{
  "n_layer": 16,
  "d_model": 128,
  "n_head": 4,
  "n_kv_head": 4,
  "head_dim": 32,
  "d_mlp": 512,
  "vocab_size": 4096,
  "activation": "squared_relu",
  "norm": "layernorm",
  "norm_place": "pre",
  "norm_eps": 1e-05,
  "positions": "rope",
  "rope_base": 1020.0,
  "rope_fraction": 0.5,
  "qk_norm": true,
  "attn_scale": 0.184,
  "bias": "none",
  "tie_embeddings": false,
  "parallel_block": false,
  "extras": ["some layers without positions", "local attention windows", "shifted keys", "gated attention", "exclusive self-attention", "capped logits"],
  "init": "uniform",
  "init_std_qkv": 0.0337,
  "init_std_o": 0.00595,
  "init_std_up": 0.0337,
  "init_std_down": 0.00298,
  "optimizer": "muon",
  "lr": 0.00969,
  "lr_mult_qkv": 0.5,
  "lr_mult_o": 2.0,
  "beta1": 0.93,
  "lr_head": 0.00774,
  "warmup_steps": 0,
  "schedule": "wsd",
  "decay_fraction": 1.0,
  "decay_shape": "sqrt",
  "final_lr_fraction": 0.05,
  "batch_tokens": 16384,
  "seq_len": 2048,
  "doc_mask": true,
  "train_tokens": 171300000,
  "steps": 10456,
  "dataset": "wikipedia_en"
}
Each number is 200 + 40 x the weight over its row's rms, rounded and kept within 0 to 999. Layers, rows and columns count from 0. The size before them is the row's rms in percent of the matrix's.

# layer 7 MLP down, 128x512, rms 0.0756, rows 0-108, columns 320-383
097,197,219,221,92,216,161,168,187,276,156,204,182,113,191,266,188,151,217,193,213,224,193,264,226,170,199,204,150,244,160,170,161,188,257,214,134,229,198,235,210,258,286,158,189,245,235,205,275,182,153,207,205,234,248,172,241,159,269,242,237,170,173,159,259
101,205,164,247,166,197,179,263,206,159,191,259,131,231,245,186,151,137,172,204,253,202,213,209,192,150,165,185,164,174,242,188,141,214,198,199,204,204,212,209,202,176,217,199,214,191,232,241,197,153,240,199,229,213,256,150,203,166,188,275,219,137,152,148,138
096,183,168,216,164,251,203,199,229,259,150,129,160,246,173,190,204,249,211,208,185,236,159,247,207,187,233,272,265,231,164,224,217,185,178,263,211,201,226,192,177,212,190,254,153,142,203,215,250,183,208,208,230,217,205,147,250,219,164,153,184,206,200,244,210
100,155,129,219,243,212,196,217,256,177,231,152,193,235,206,187,223,199,215,198,241,125,195,276,295,232,213,166,190,220,280,225,246,241,123,159,185,210,184,235,209,190,175,171,262,204,226,185,252,188,105,208,248,226,204,213,197,207,212,170,201,187,246,204,252
097,263,198,206,190,204,201,164,223,181,190,172,180,158,153,131,241,209,212,193,237,241,137,215,195,238,149,184,186,199,207,236,205,210,219,197,190,212,191,210,224,198,200,188,165,198,183,178,194,154,154,209,242,214,202,145,190,153,173,211,190,248,219,207,171
101,126,220,207,254,249,239,240,160,232,264,187,165,194,137,190,218,220,212,205,196,163,177,183,153,179,136,149,255,219,280,237,126,184,201,176,245,184,202,159,213,194,152,203,273,218,208,214,207,218,246,208,133,155,248,206,196,191,314,223,135,230,173,185,182
089,268,176,99,140,174,237,297,194,143,209,231,192,235,124,177,214,230,237,178,188,188,150,252,202,153,247,181,181,202,164,227,176,272,297,224,236,197,184,186,199,182,283,215,194,202,186,132,236,271,195,191,228,188,270,237,208,221,218,172,177,221,190,233,213
101,234,176,190,179,225,290,189,222,214,283,212,173,167,197,205,264,216,192,213,140,318,188,209,226,232,216,212,200,259,143,267,252,179,261,234,199,238,209,205,187,211,136,211,167,103,147,195,144,269,250,190,145,236,215,235,238,193,253,180,242,135,223,157,208
099,151,238,217,204,169,161,208,248,205,247,193,268,139,197,236,178,217,252,195,207,174,218,250,197,268,228,183,184,256,268,254,176,202,187,136,170,187,209,186,179,295,250,227,245,147,216,213,221,210,126,204,134,224,180,180,204,177,175,144,127,213,256,212,175
100,153,142,208,211,207,195,154,258,202,177,278,173,268,208,172,176,136,171,193,231,211,120,170,228,156,217,176,180,208,195,186,212,176,121,170,254,208,206,205,276,257,202,124,121,212,168,210,197,160,268,198,171,239,223,210,212,156,163,166,202,232,259,193,219
101,248,157,198,188,92,171,229,266,212,142,231,187,171,154,250,209,199,233,212,170,150,188,210,180,162,220,168,251,255,243,237,158,226,207,147,154,225,172,195,222,181,282,227,159,202,187,138,230,193,214,202,192,245,240,234,86,237,230,219,166,243,165,163,187
101,167,172,176,182,232,188,257,181,121,106,224,226,208,236,174,170,190,180,203,218,184,176,206,127,250,200,161,142,153,121,174,133,105,201,189,161,251,199,254,257,221,149,188,161,265,203,188,191,176,224,206,233,177,248,192,176,167,264,187,255,186,205,239,111
098,252,113,221,210,193,216,247,193,223,177,171,225,203,244,196,251,221,274,203,249,158,147,217,188,216,153,168,222,250,222,172,189,161,188,233,160,207,207,186,177,156,203,179,152,178,185,216,161,140,177,206,227,171,256,203,168,229,201,169,215,220,166,238,197
097,171,153,216,161,243,201,176,134,148,223,160,146,181,142,175,207,210,244,206,160,166,274,161,127,215,246,213,196,206,128,215,186,291,232,133,220,198,207,147,113,201,208,226,183,132,215,213,230,140,106,199,131,213,309,184,222,171,244,236,236,207,221,230,193
094,212,172,273,135,267,207,146,244,169,253,145,218,196,221,237,174,195,213,201,189,177,204,229,168,177,182,264,194,226,262,186,298,207,157,255,235,182,195,258,149,210,156,223,149,216,269,277,231,276,200,193,196,174,232,162,170,127,171,236,204,236,132,235,185
101,258,141,155,235,117,205,278,189,144,179,198,227,265,180,210,191,207,169,197,215,224,266,208,208,202,203,260,183,195,180,257,233,191,195,193,208,192,207,176,190,259,259,200,155,156,114,200,193,226,286,202,142,219,129,111,229,178,156,193,224,173,265,229,201
093,196,244,192,220,135,186,161,246,234,180,189,163,159,196,208,224,159,136,201,219,180,135,174,214,258,172,140,241,231,139,155,187,230,206,177,206,159,187,226,222,261,213,184,225,158,197,142,182,277,205,202,208,189,141,213,201,240,198,224,250,227,95,195,171
097,153,218,253,237,223,208,210,125,185,248,162,152,207,172,219,185,147,118,200,167,208,167,189,219,216,223,214,158,219,186,196,152,185,195,152,252,234,186,247,217,183,149,183,227,251,195,267,164,193,206,204,134,171,125,204,143,196,227,201,182,143,175,204,146
098,161,162,225,241,256,237,283,205,96,296,173,169,228,176,173,226,217,178,195,209,266,301,196,136,208,217,179,185,229,145,196,222,105,216,231,280,200,209,172,190,184,121,243,152,210,176,163,198,185,145,199,169,150,241,134,208,268,222,224,250,213,121,215,231
106,247,160,180,138,226,197,225,217,292,174,216,114,170,211,142,224,195,212,204,178,261,212,204,233,183,202,204,133,160,217,199,198,157,245,251,206,205,203,204,217,167,190,172,182,283,226,208,222,163,166,193,228,220,278,195,204,150,208,178,141,205,285,224,200
097,223,186,221,126,232,201,98,185,248,233,216,227,229,143,151,184,202,142,203,186,230,167,235,174,193,182,194,267,202,149,196,266,199,213,213,247,262,205,236,195,222,92,137,182,217,147,223,183,273,186,200,190,206,214,269,167,159,158,218,166,280,235,159,149
092,224,164,157,229,147,242,224,181,194,200,170,159,217,247,148,247,202,179,199,168,226,189,143,220,179,243,234,113,158,105,156,191,267,242,131,165,253,197,222,238,258,222,164,189,224,130,200,181,229,199,208,143,241,208,263,172,239,284,229,235,166,143,220,178
102,149,221,262,272,225,293,171,208,182,118,242,256,168,182,248,235,208,173,198,236,233,164,237,174,171,230,206,199,199,193,182,154,176,193,190,245,210,201,145,218,239,241,181,215,267,157,192,243,170,152,208,230,223,201,238,185,73,218,218,184,219,307,229,258
097,176,235,153,172,148,218,201,131,234,195,202,213,196,208,209,162,180,240,193,205,218,214,192,162,186,259,258,140,207,211,214,123,168,241,229,286,185,189,165,196,261,161,137,183,243,184,217,198,201,162,202,224,225,174,155,199,241,177,200,219,208,267,187,242
102,189,204,190,174,234,242,193,170,131,112,188,258,199,146,168,224,186,240,190,232,180,229,136,200,168,177,211,178,187,236,264,131,204,237,211,181,241,211,180,194,182,210,248,238,216,178,253,198,263,230,198,184,170,224,191,242,295,250,200,270,188,282,186,230
096,166,254,172,210,230,261,290,208,146,208,219,222,181,228,213,173,111,265,198,230,205,213,197,185,255,240,169,223,160,270,205,165,196,238,229,185,203,192,185,190,174,206,117,191,194,172,219,191,218,249,205,258,200,240,162,179,153,147,195,220,175,252,260,248
092,206,192,185,179,189,165,210,184,193,182,226,182,227,122,291,185,205,128,196,184,186,140,187,200,213,173,180,233,236,223,234,208,194,182,243,234,221,207,187,215,178,204,199,211,179,237,206,169,196,224,196,212,202,175,234,154,250,261,196,191,166,187,205,229
100,216,242,173,238,327,253,189,241,216,237,192,210,135,160,194,203,217,175,194,190,216,238,265,177,199,223,228,215,175,192,191,186,265,192,200,215,187,193,235,189,183,268,198,213,212,210,245,144,238,89,199,188,141,263,114,142,201,218,229,226,212,247,248,192
094,143,235,176,218,177,203,219,157,190,194,200,181,262,169,155,148,207,221,197,222,199,199,226,210,180,179,210,221,194,261,128,142,190,134,273,199,299,187,214,195,141,193,210,198,163,228,196,142,155,223,200,183,169,249,203,203,179,130,210,144,217,254,223,164
104,214,288,153,265,127,171,238,184,154,255,279,275,181,254,231,171,135,223,216,203,206,183,195,277,177,185,136,298,235,246,188,203,194,213,229,220,260,204,181,196,148,162,243,184,174,217,212,210,248,167,193,191,203,223,224,234,262,166,276,261,172,177,216,181
103,162,175,240,228,284,251,145,154,209,283,156,199,191,228,199,214,256,257,195,156,235,255,178,192,247,210,181,195,235,221,199,253,158,205,220,111,199,195,185,203,115,260,201,199,216,176,200,190,248,294,208,274,207,204,191,242,251,189,245,271,126,327,204,187
100,185,219,247,178,248,201,133,237,175,207,238,187,270,179,207,231,210,172,200,217,162,289,194,211,244,279,198,116,200,170,127,257,259,129,261,218,165,198,198,176,228,194,273,232,223,176,263,165,176,174,200,206,161,108,221,265,237,204,230,183,217,266,169,142
101,157,204,209,276,175,215,151,188,157,193,256,232,199,259,172,232,196,180,200,185,183,230,153,193,233,213,240,209,166,268,209,235,215,213,218,193,229,209,227,208,220,127,202,250,191,161,200,238,288,217,198,215,203,167,178,184,196,147,208,204,318,66,245,222
102,163,237,177,204,108,175,214,198,175,226,216,248,265,115,277,176,193,199,205,139,176,224,158,105,227,233,228,308,187,221,157,215,269,215,167,209,159,196,214,181,164,189,205,161,198,231,220,266,188,170,199,165,217,149,145,195,177,246,244,220,283,151,245,191
101,189,168,205,236,319,195,248,138,239,208,176,189,264,184,161,233,191,246,202,292,202,157,238,189,214,201,226,234,139,293,155,166,144,267,182,241,155,204,182,206,198,181,236,227,228,212,199,263,122,213,188,159,149,263,196,245,176,236,197,219,170,88,164,169
095,192,201,241,165,223,178,152,210,204,167,161,226,162,207,210,193,209,269,201,246,256,215,193,235,144,214,188,137,223,180,148,251,210,223,184,82,199,197,259,183,241,215,218,201,281,210,168,180,206,202,201,299,179,185,100,223,212,285,211,190,163,252,174,244
104,255,144,186,137,166,235,230,164,202,290,151,262,194,176,160,194,198,136,205,201,228,192,163,183,291,206,208,269,137,226,226,201,168,227,184,243,197,194,237,228,194,180,168,282,219,219,138,205,196,153,197,219,234,243,247,160,159,248,183,212,261,205,191,189
101,204,214,188,194,153,183,203,243,183,271,179,156,187,182,183,155,176,200,198,224,185,224,213,222,169,229,152,214,209,207,182,177,157,146,215,169,179,207,171,221,264,172,140,173,189,192,231,164,129,220,204,148,161,164,220,192,188,206,262,250,196,184,202,208
097,132,185,193,140,214,232,183,276,205,218,182,233,207,204,170,222,194,249,199,238,211,113,157,165,246,244,231,133,216,192,248,219,261,207,233,202,219,215,222,147,130,239,210,198,178,252,156,171,221,143,196,216,228,196,209,183,114,254,221,196,197,223,128,236
101,263,194,190,267,163,165,142,141,199,189,240,243,190,215,141,185,109,252,211,187,220,263,167,189,201,203,188,248,245,239,174,147,241,165,198,135,237,203,197,199,192,166,186,212,187,215,146,231,135,216,201,237,210,164,156,213,263,238,184,192,226,266,225,226
097,268,176,209,147,155,141,303,261,219,198,257,178,153,248,170,223,200,127,200,235,199,193,157,237,243,174,173,195,235,234,178,158,178,218,211,217,187,209,193,154,215,150,186,246,225,186,211,202,178,251,196,162,179,111,182,144,184,186,179,173,108,211,153,206
103,247,239,114,214,201,205,221,201,245,208,181,273,236,104,192,192,248,186,186,256,286,219,168,231,200,156,255,176,228,159,232,77,158,198,249,159,218,203,189,153,251,242,181,197,276,239,270,203,190,179,204,265,189,138,211,252,272,220,224,272,253,223,196,167
099,210,243,273,173,161,165,275,280,196,222,193,203,250,197,209,189,206,161,196,144,234,210,170,218,237,129,195,296,179,276,247,302,242,135,198,191,207,214,219,260,168,228,207,261,120,167,276,181,234,208,207,210,213,185,169,209,283,205,161,188,136,182,246,122
115,244,203,179,140,108,97,206,178,265,215,191,143,185,136,152,183,185,163,200,205,219,173,214,168,237,256,226,242,199,146,245,132,184,182,173,202,166,197,200,230,271,201,211,254,173,152,100,215,216,197,197,180,190,279,126,240,192,185,190,186,204,333,189,189
092,210,178,215,186,229,202,230,221,227,169,173,249,185,195,181,213,246,274,205,232,217,204,213,143,186,220,247,163,179,186,175,176,196,155,234,217,167,197,223,288,199,202,188,207,174,163,169,227,222,270,209,286,263,187,194,197,163,201,212,197,175,186,177,245
102,242,173,157,199,274,198,179,150,200,149,266,194,231,207,192,246,185,176,207,185,280,212,248,206,189,168,177,185,216,190,189,209,188,229,240,230,215,210,99,144,195,163,197,133,211,245,132,232,209,306,201,228,161,218,174,209,233,255,206,218,177,251,214,193
100,261,180,177,233,209,213,185,213,287,248,206,169,117,235,186,241,229,187,208,180,179,171,183,160,186,130,56,222,258,163,171,202,216,147,272,263,245,186,228,209,257,226,221,142,112,198,132,189,179,247,186,184,260,148,216,224,264,286,221,190,169,200,201,233
100,263,214,212,243,254,171,242,249,256,243,205,222,201,269,224,221,234,239,213,198,58,236,184,266,227,221,125,219,172,257,187,304,289,205,232,161,157,201,173,285,177,162,236,195,207,211,180,151,193,300,198,325,274,239,215,186,116,121,236,178,267,186,178,216
107,177,182,192,211,99,246,212,224,172,175,224,186,207,219,208,181,263,242,206,166,147,229,176,209,203,209,194,249,192,116,207,152,241,219,238,247,189,203,203,229,161,188,187,160,222,205,181,236,159,178,182,203,227,149,222,173,144,237,151,198,171,142,187,190
098,210,195,248,228,216,197,93,150,164,229,178,160,199,270,221,212,234,233,195,201,165,245,162,224,167,195,181,195,243,241,195,242,252,120,179,190,166,210,196,209,198,291,216,168,171,179,149,169,175,244,189,217,176,189,182,216,199,199,171,167,208,197,218,192
102,178,227,72,266,283,172,196,198,239,166,169,211,151,158,165,221,225,241,199,131,253,211,178,195,207,180,258,191,175,189,176,178,296,144,170,204,223,197,210,276,129,151,209,210,151,221,234,184,223,193,201,208,188,242,230,234,189,200,225,188,202,153,192,203
096,222,182,213,207,219,192,201,201,203,166,167,261,174,191,233,224,229,264,207,183,152,209,129,154,279,207,206,238,241,233,197,161,195,233,180,196,231,186,256,235,217,184,199,183,260,247,271,196,125,164,203,108,184,218,218,195,228,237,231,202,187,159,187,170
099,223,192,123,231,177,198,144,164,162,232,196,146,193,225,235,163,200,91,191,174,257,216,275,183,185,227,166,218,161,224,256,198,236,180,137,217,264,202,267,161,135,140,209,207,147,213,219,248,256,206,190,222,189,154,170,227,210,167,192,198,159,282,210,208
100,255,163,181,99,179,118,177,151,230,230,237,197,121,167,277,254,185,215,197,138,163,223,233,195,260,211,265,171,231,241,218,233,183,144,161,158,197,199,271,231,162,231,201,180,234,218,186,186,204,163,192,261,303,166,235,145,219,204,151,216,184,171,232,292
103,245,147,240,263,215,151,218,172,116,223,206,198,128,162,227,203,216,204,191,240,187,250,238,245,265,182,167,201,169,210,184,181,174,193,228,199,130,191,220,220,178,254,198,213,234,229,194,193,188,256,196,161,147,223,230,227,228,149,236,131,195,168,133,179
103,197,230,226,241,178,259,257,246,224,219,156,189,208,251,191,247,196,218,194,174,195,170,193,145,232,212,141,161,255,311,244,141,205,180,166,236,204,201,154,118,209,131,184,215,171,174,193,219,236,159,199,170,257,146,165,242,123,160,229,236,216,160,226,184
100,254,209,205,244,183,185,169,233,200,262,263,151,208,196,248,159,223,266,210,230,264,190,181,220,178,221,196,156,222,242,247,213,223,209,177,301,151,192,203,228,224,146,184,160,170,250,121,237,254,167,195,263,199,217,200,220,188,131,209,230,210,212,138,180
099,129,146,160,220,201,220,255,239,157,186,214,270,252,196,184,230,224,185,190,145,275,180,154,176,252,231,152,173,183,205,175,201,104,225,236,169,212,187,143,169,197,141,178,216,127,153,180,183,199,189,203,160,246,189,241,257,248,132,100,183,197,185,228,241
100,197,176,225,280,197,199,289,248,225,242,216,209,160,191,214,208,241,222,206,211,163,181,152,175,221,227,209,218,206,221,212,144,203,229,195,196,194,210,249,192,191,271,235,209,170,154,205,226,216,217,207,139,135,180,123,225,185,147,188,222,158,190,186,229
102,182,243,113,215,214,170,205,212,207,214,158,178,202,183,163,168,257,198,195,204,181,209,244,238,223,159,151,221,251,132,254,187,163,143,196,274,111,211,218,208,204,234,173,224,226,205,187,223,201,241,203,145,203,160,222,243,242,223,212,167,156,69,174,241
105,164,257,213,175,237,263,169,162,183,126,189,193,274,161,252,203,178,201,201,181,202,267,231,190,186,213,287,220,199,256,248,200,200,182,212,110,229,190,180,122,194,256,233,143,82,216,175,158,194,154,196,181,135,186,195,147,240,210,199,155,239,167,162,257
099,171,192,236,232,175,255,223,173,188,221,228,208,250,229,201,197,207,189,206,223,228,166,169,233,184,183,203,202,222,242,112,151,185,212,136,181,135,197,169,208,254,236,193,185,276,186,274,217,236,270,201,223,215,216,238,122,214,220,132,217,142,249,255,205
101,288,253,160,205,249,190,179,150,205,166,221,236,237,150,240,208,173,188,200,202,247,164,244,220,164,226,160,181,189,191,194,244,244,250,236,218,194,212,235,209,275,134,226,202,181,146,197,198,178,266,192,221,155,182,154,204,199,198,250,167,182,160,174,247
097,182,226,125,166,277,252,223,186,291,118,211,159,221,147,145,196,230,235,200,159,198,223,182,178,143,237,191,228,170,272,151,235,147,265,153,182,181,201,203,187,176,133,194,183,202,212,176,180,190,137,191,272,272,274,169,195,145,236,223,217,228,215,167,182
111,222,197,223,219,195,233,221,211,219,244,187,199,198,173,172,320,243,232,212,182,232,220,162,212,256,209,210,247,181,190,234,270,185,208,125,162,138,203,116,224,233,144,201,221,217,179,219,132,169,252,199,143,208,271,166,210,123,306,173,209,208,225,235,169
102,194,230,160,196,206,153,168,280,161,210,228,285,160,174,204,173,167,188,192,232,221,245,222,157,158,205,184,209,184,175,270,145,190,175,176,243,236,190,210,249,246,194,193,191,147,221,212,234,241,182,197,156,218,225,200,186,169,121,149,142,196,225,229,162
093,122,168,199,127,187,194,177,260,176,196,225,264,242,239,203,259,210,188,202,187,147,133,148,202,190,191,210,149,139,155,183,173,192,189,213,182,146,206,205,122,248,200,215,135,256,211,191,222,167,217,196,222,195,289,186,155,165,220,176,183,153,156,215,211
107,135,245,236,158,89,205,221,278,233,206,214,149,178,196,165,219,174,190,208,222,232,232,199,203,167,156,188,169,246,211,264,161,227,232,189,194,193,202,157,232,253,201,197,267,213,232,151,228,187,243,207,209,185,189,227,133,260,212,219,190,211,124,234,134
101,254,161,155,230,124,154,140,167,216,126,156,185,156,112,238,235,222,192,205,228,222,247,200,160,204,190,237,204,234,191,263,177,158,177,214,174,184,202,132,175,211,193,159,260,225,205,205,218,147,222,205,128,188,220,196,163,156,226,155,199,235,293,198,132
106,264,225,104,278,139,242,278,156,239,206,160,226,215,251,208,204,187,165,197,219,163,192,207,177,179,247,220,169,238,192,212,260,196,265,189,175,210,200,203,280,157,204,211,228,78,210,117,138,257,171,194,232,270,166,206,256,259,169,123,194,255,143,261,207
099,135,200,257,203,227,186,185,177,216,154,221,189,187,268,221,173,154,178,195,147,247,255,217,159,186,141,262,225,190,203,309,155,147,165,256,212,212,176,294,187,127,239,275,240,117,204,170,112,187,159,193,176,158,260,243,159,240,196,215,213,305,137,183,182
093,194,218,192,200,257,186,172,194,239,175,198,242,231,199,208,236,187,198,207,147,241,178,275,207,198,214,126,221,203,160,197,136,204,233,165,250,179,203,152,208,184,240,251,226,131,173,207,210,195,148,213,101,161,205,215,212,244,182,280,165,185,165,183,241
094,155,208,277,174,235,148,196,263,228,197,199,167,221,289,200,164,206,248,203,197,144,239,164,141,141,182,206,161,179,136,231,289,210,219,251,249,199,206,199,137,130,225,225,224,233,230,209,148,218,137,190,222,181,210,232,186,184,165,155,223,191,243,190,134
100,224,134,222,108,178,202,228,228,143,204,253,165,223,190,154,210,176,194,199,225,147,269,240,188,179,154,152,256,198,160,126,199,157,180,190,146,181,210,194,166,153,251,165,198,284,204,127,254,192,320,216,147,227,121,185,197,185,246,197,170,240,194,189,203
105,206,226,239,175,240,223,203,161,232,193,233,120,188,201,218,231,143,242,199,173,203,148,156,242,280,190,173,222,189,185,220,212,253,224,196,215,237,200,183,219,169,225,195,254,182,173,234,227,217,190,197,251,187,129,197,161,142,206,191,177,274,199,138,262
099,172,211,151,223,151,220,152,258,186,144,164,169,188,278,292,190,147,157,190,248,274,194,190,220,170,231,117,282,203,158,137,261,212,211,236,260,164,199,215,136,196,188,209,158,196,179,287,115,220,141,211,164,116,189,182,211,177,204,204,198,155,280,194,184
102,137,161,209,217,277,240,178,182,261,171,151,267,201,228,216,170,246,133,194,211,198,239,241,172,225,209,226,207,245,87,199,198,169,178,213,168,224,186,213,139,183,172,224,206,197,194,160,130,157,207,210,107,219,216,147,229,146,200,143,141,192,207,222,140
101,242,157,218,195,243,174,136,206,218,254,209,195,224,226,194,146,221,214,203,159,206,128,212,243,249,188,186,180,187,148,281,172,296,206,217,115,176,201,202,196,267,202,236,160,149,203,251,164,106,210,205,226,173,237,188,161,126,221,231,185,198,265,173,194
102,125,213,283,184,106,164,258,216,186,267,175,231,180,226,212,136,159,260,197,156,144,214,150,274,242,209,192,175,202,142,172,243,228,282,215,183,243,195,139,247,230,208,189,209,210,179,210,205,192,199,208,251,168,201,199,198,191,237,192,172,152,171,157,226
097,179,167,144,200,210,203,220,239,223,146,192,201,266,252,181,144,242,217,200,193,244,216,195,223,185,175,188,217,186,224,238,213,141,183,210,257,191,195,125,230,132,213,213,229,181,181,260,155,184,158,200,214,261,118,286,214,183,297,153,197,179,134,161,172
098,130,255,228,176,159,160,155,198,179,147,229,198,237,219,243,178,182,164,197,244,179,154,213,210,227,212,210,240,252,156,183,161,133,216,181,253,170,209,199,186,190,287,216,191,230,177,272,208,170,272,206,208,222,160,207,121,169,141,294,248,146,171,240,219
105,252,217,206,247,268,271,191,277,143,218,161,184,207,196,183,196,210,175,185,235,220,250,182,227,288,213,223,286,149,205,194,205,181,158,169,179,224,205,174,198,233,179,212,208,178,162,196,185,169,242,200,141,175,203,265,210,208,292,195,141,258,227,196,215
096,162,229,171,231,198,182,172,189,157,184,242,205,191,118,187,141,197,173,213,208,199,236,188,159,238,218,159,163,177,160,148,234,239,233,232,187,162,204,172,150,173,248,191,198,143,201,259,210,186,226,205,195,141,186,170,199,261,185,225,175,157,293,214,186
102,202,200,200,203,205,154,119,155,231,199,190,221,168,238,187,174,187,247,204,169,228,163,223,227,191,200,314,143,218,245,163,215,242,168,196,235,174,200,185,193,197,157,186,180,241,211,225,189,178,166,198,260,177,178,182,245,182,216,209,181,211,222,140,188
100,164,245,201,282,168,208,170,213,189,210,171,209,194,203,270,206,222,223,204,98,210,265,221,189,138,144,248,222,187,229,137,224,176,123,181,218,243,184,170,278,153,194,159,159,209,186,161,197,112,144,198,191,218,156,188,196,164,193,162,162,87,283,232,166
101,199,188,230,212,159,184,151,150,149,259,198,145,209,250,211,147,238,195,200,238,167,222,230,303,181,198,297,140,145,249,210,157,232,197,281,177,203,194,265,183,228,210,219,194,182,213,195,201,260,239,189,221,229,163,163,147,248,139,196,212,148,244,184,254
102,179,230,254,167,242,205,189,202,131,191,219,228,196,232,186,203,167,173,193,151,214,228,220,191,232,129,227,226,146,242,208,187,189,246,139,182,175,213,245,146,200,200,182,172,229,177,223,206,212,171,194,172,254,180,244,202,192,184,164,179,176,183,234,226
103,229,204,257,163,114,225,171,203,185,220,246,162,175,185,212,226,162,147,198,232,245,163,273,252,143,225,217,153,172,175,184,254,258,219,238,287,251,206,161,181,240,201,244,197,192,244,154,151,198,243,198,212,216,215,174,194,108,198,187,179,180,139,195,202
097,287,142,236,186,139,237,154,192,212,258,154,195,242,119,155,204,150,139,212,165,190,178,197,222,108,136,137,208,153,270,133,136,189,219,233,122,118,217,209,205,154,276,214,217,218,226,220,185,236,243,196,191,145,139,315,223,205,192,156,178,199,229,141,216
100,230,150,204,188,150,259,182,196,159,138,248,211,156,201,206,195,147,195,208,167,190,217,228,232,236,222,193,138,180,221,209,208,232,208,224,165,181,208,169,182,191,206,224,196,212,149,158,226,231,205,202,279,265,194,196,202,256,206,141,170,83,305,211,155
102,273,192,274,199,112,232,228,212,194,189,160,248,189,220,268,161,239,180,199,202,261,162,277,182,231,210,155,220,195,142,181,210,160,190,249,208,206,197,251,162,207,144,199,124,282,229,145,199,203,197,217,238,101,144,186,212,116,195,245,218,196,255,222,208
098,168,130,194,225,232,234,186,213,254,255,218,142,232,149,112,270,213,180,190,191,166,193,229,162,193,183,187,237,226,245,181,188,237,230,149,294,209,179,192,152,232,57,239,265,193,193,203,221,173,233,188,169,246,193,225,165,233,179,149,141,184,134,181,160
096,238,196,219,258,202,283,221,124,152,153,196,252,214,198,149,114,196,227,200,223,249,221,183,229,155,205,151,220,179,237,185,206,184,206,178,165,270,183,193,194,239,214,199,194,233,213,228,214,161,181,194,180,158,176,168,190,299,162,161,184,248,229,206,159
097,134,285,185,228,245,95,165,143,104,162,192,214,221,177,208,157,222,159,198,269,112,135,154,215,135,150,191,142,239,169,251,254,164,176,175,246,170,200,258,216,237,213,209,154,158,239,243,230,219,218,201,215,141,118,173,190,200,137,165,220,109,237,138,211
103,242,226,223,240,208,222,205,116,159,329,238,193,186,206,223,214,209,209,198,173,178,204,163,174,162,153,227,189,211,212,265,189,217,162,147,181,231,201,170,142,214,214,223,243,92,241,230,172,207,193,202,234,181,209,194,246,159,141,201,222,216,254,135,202
106,234,198,128,206,247,185,145,237,280,112,177,208,218,211,180,141,198,146,203,228,261,183,208,200,149,211,205,166,131,137,226,242,140,171,210,180,135,185,187,278,217,219,153,143,199,249,124,244,181,184,203,188,171,243,197,209,255,200,261,236,165,148,255,139
103,203,169,168,249,300,166,253,242,243,159,183,200,186,114,228,226,232,164,182,180,273,176,250,162,229,195,149,231,160,291,233,181,138,153,251,155,171,212,163,183,158,229,197,276,234,251,201,182,155,144,204,245,125,185,160,184,153,205,213,218,242,177,219,185
097,167,190,220,201,187,197,170,197,290,197,185,150,262,174,262,205,203,248,200,231,269,159,155,269,159,153,146,76,196,154,182,197,179,149,195,147,165,200,207,277,219,214,238,217,257,187,245,168,171,218,203,161,231,242,201,228,199,142,199,209,161,83,211,260
099,224,189,157,234,192,206,233,111,221,265,204,220,83,179,184,171,202,227,204,180,232,225,196,194,237,137,227,223,141,143,224,279,241,277,225,246,192,217,208,187,198,213,208,227,139,191,223,165,242,275,203,210,254,158,286,250,158,226,191,233,175,140,204,245
098,198,196,201,106,221,209,211,230,241,210,156,181,191,152,184,148,145,220,186,238,170,198,198,202,251,226,243,197,199,166,149,220,201,271,203,257,169,198,228,192,156,207,220,170,185,230,162,168,213,100,205,178,236,153,294,223,230,201,190,272,218,196,172,259
093,200,201,183,175,210,146,124,207,196,158,260,204,209,188,235,221,237,186,204,324,199,192,183,191,154,256,148,185,162,237,117,194,175,254,165,222,200,193,133,112,186,222,214,242,264,231,191,223,165,202,184,254,279,227,152,286,254,163,218,242,276,127,231,198
103,242,155,121,233,212,176,166,251,177,174,251,208,249,226,248,189,193,199,192,228,186,236,203,199,215,224,166,203,220,204,203,251,236,198,156,168,191,205,212,228,214,266,196,225,122,221,256,214,233,147,206,260,168,260,215,241,218,243,230,177,150,186,272,245
096,196,203,204,229,178,219,258,225,166,217,246,168,197,228,201,244,222,177,203,194,179,247,168,173,181,183,222,236,125,138,179,165,147,245,278,186,181,201,190,153,231,121,193,211,219,170,193,221,207,132,200,253,234,205,202,198,224,129,194,184,249,313,187,231
105,187,157,212,193,207,228,178,215,214,74,212,258,232,297,183,223,144,229,195,178,194,173,231,200,138,229,250,222,161,191,141,136,215,176,207,185,177,203,184,268,194,297,204,161,218,139,174,220,239,229,205,178,133,150,220,205,151,139,186,167,246,190,225,194
102,177,190,144,152,258,203,222,218,179,189,234,261,231,283,180,210,228,254,203,258,152,192,199,212,161,151,240,139,241,225,128,234,200,176,95,207,143,210,204,234,223,125,134,162,161,227,244,186,177,129,196,183,208,186,172,227,206,119,218,211,195,220,183,189
101,162,206,134,153,200,209,281,171,214,192,221,249,136,204,203,177,229,204,200,180,210,186,186,176,178,178,216,208,116,164,121,166,213,215,227,247,204,183,159,233,155,151,238,217,212,197,209,160,250,236,202,272,175,164,186,172,198,219,206,246,149,299,220,164
096,181,273,114,172,185,213,216,151,250,203,187,161,213,198,212,167,225,166,192,127,203,172,224,241,130,166,252,205,173,178,243,149,207,195,173,146,217,190,210,179,184,208,259,223,151,191,195,184,247,195,197,214,159,96,238,180,218,227,174,256,253,129,223,254
103,158,298,163,187,168,189,270,136,298,204,178,254,217,190,168,159,207,123,215,159,173,205,155,188,273,203,206,203,194,254,151,256,175,206,180,214,136,195,199,145,250,183,175,201,278,175,196,194,156,184,203,262,201,138,182,224,209,206,184,220,247,210,193,187
109,225,213,159,127,233,152,170,247,185,159,193,194,152,178,158,204,231,117,197,176,166,236,178,206,156,162,143,103,177,202,149,195,240,243,225,162,239,204,203,145,243,246,173,250,156,197,162,196,247,197,204,192,321,241,255,249,240,142,187,222,151,242,208,223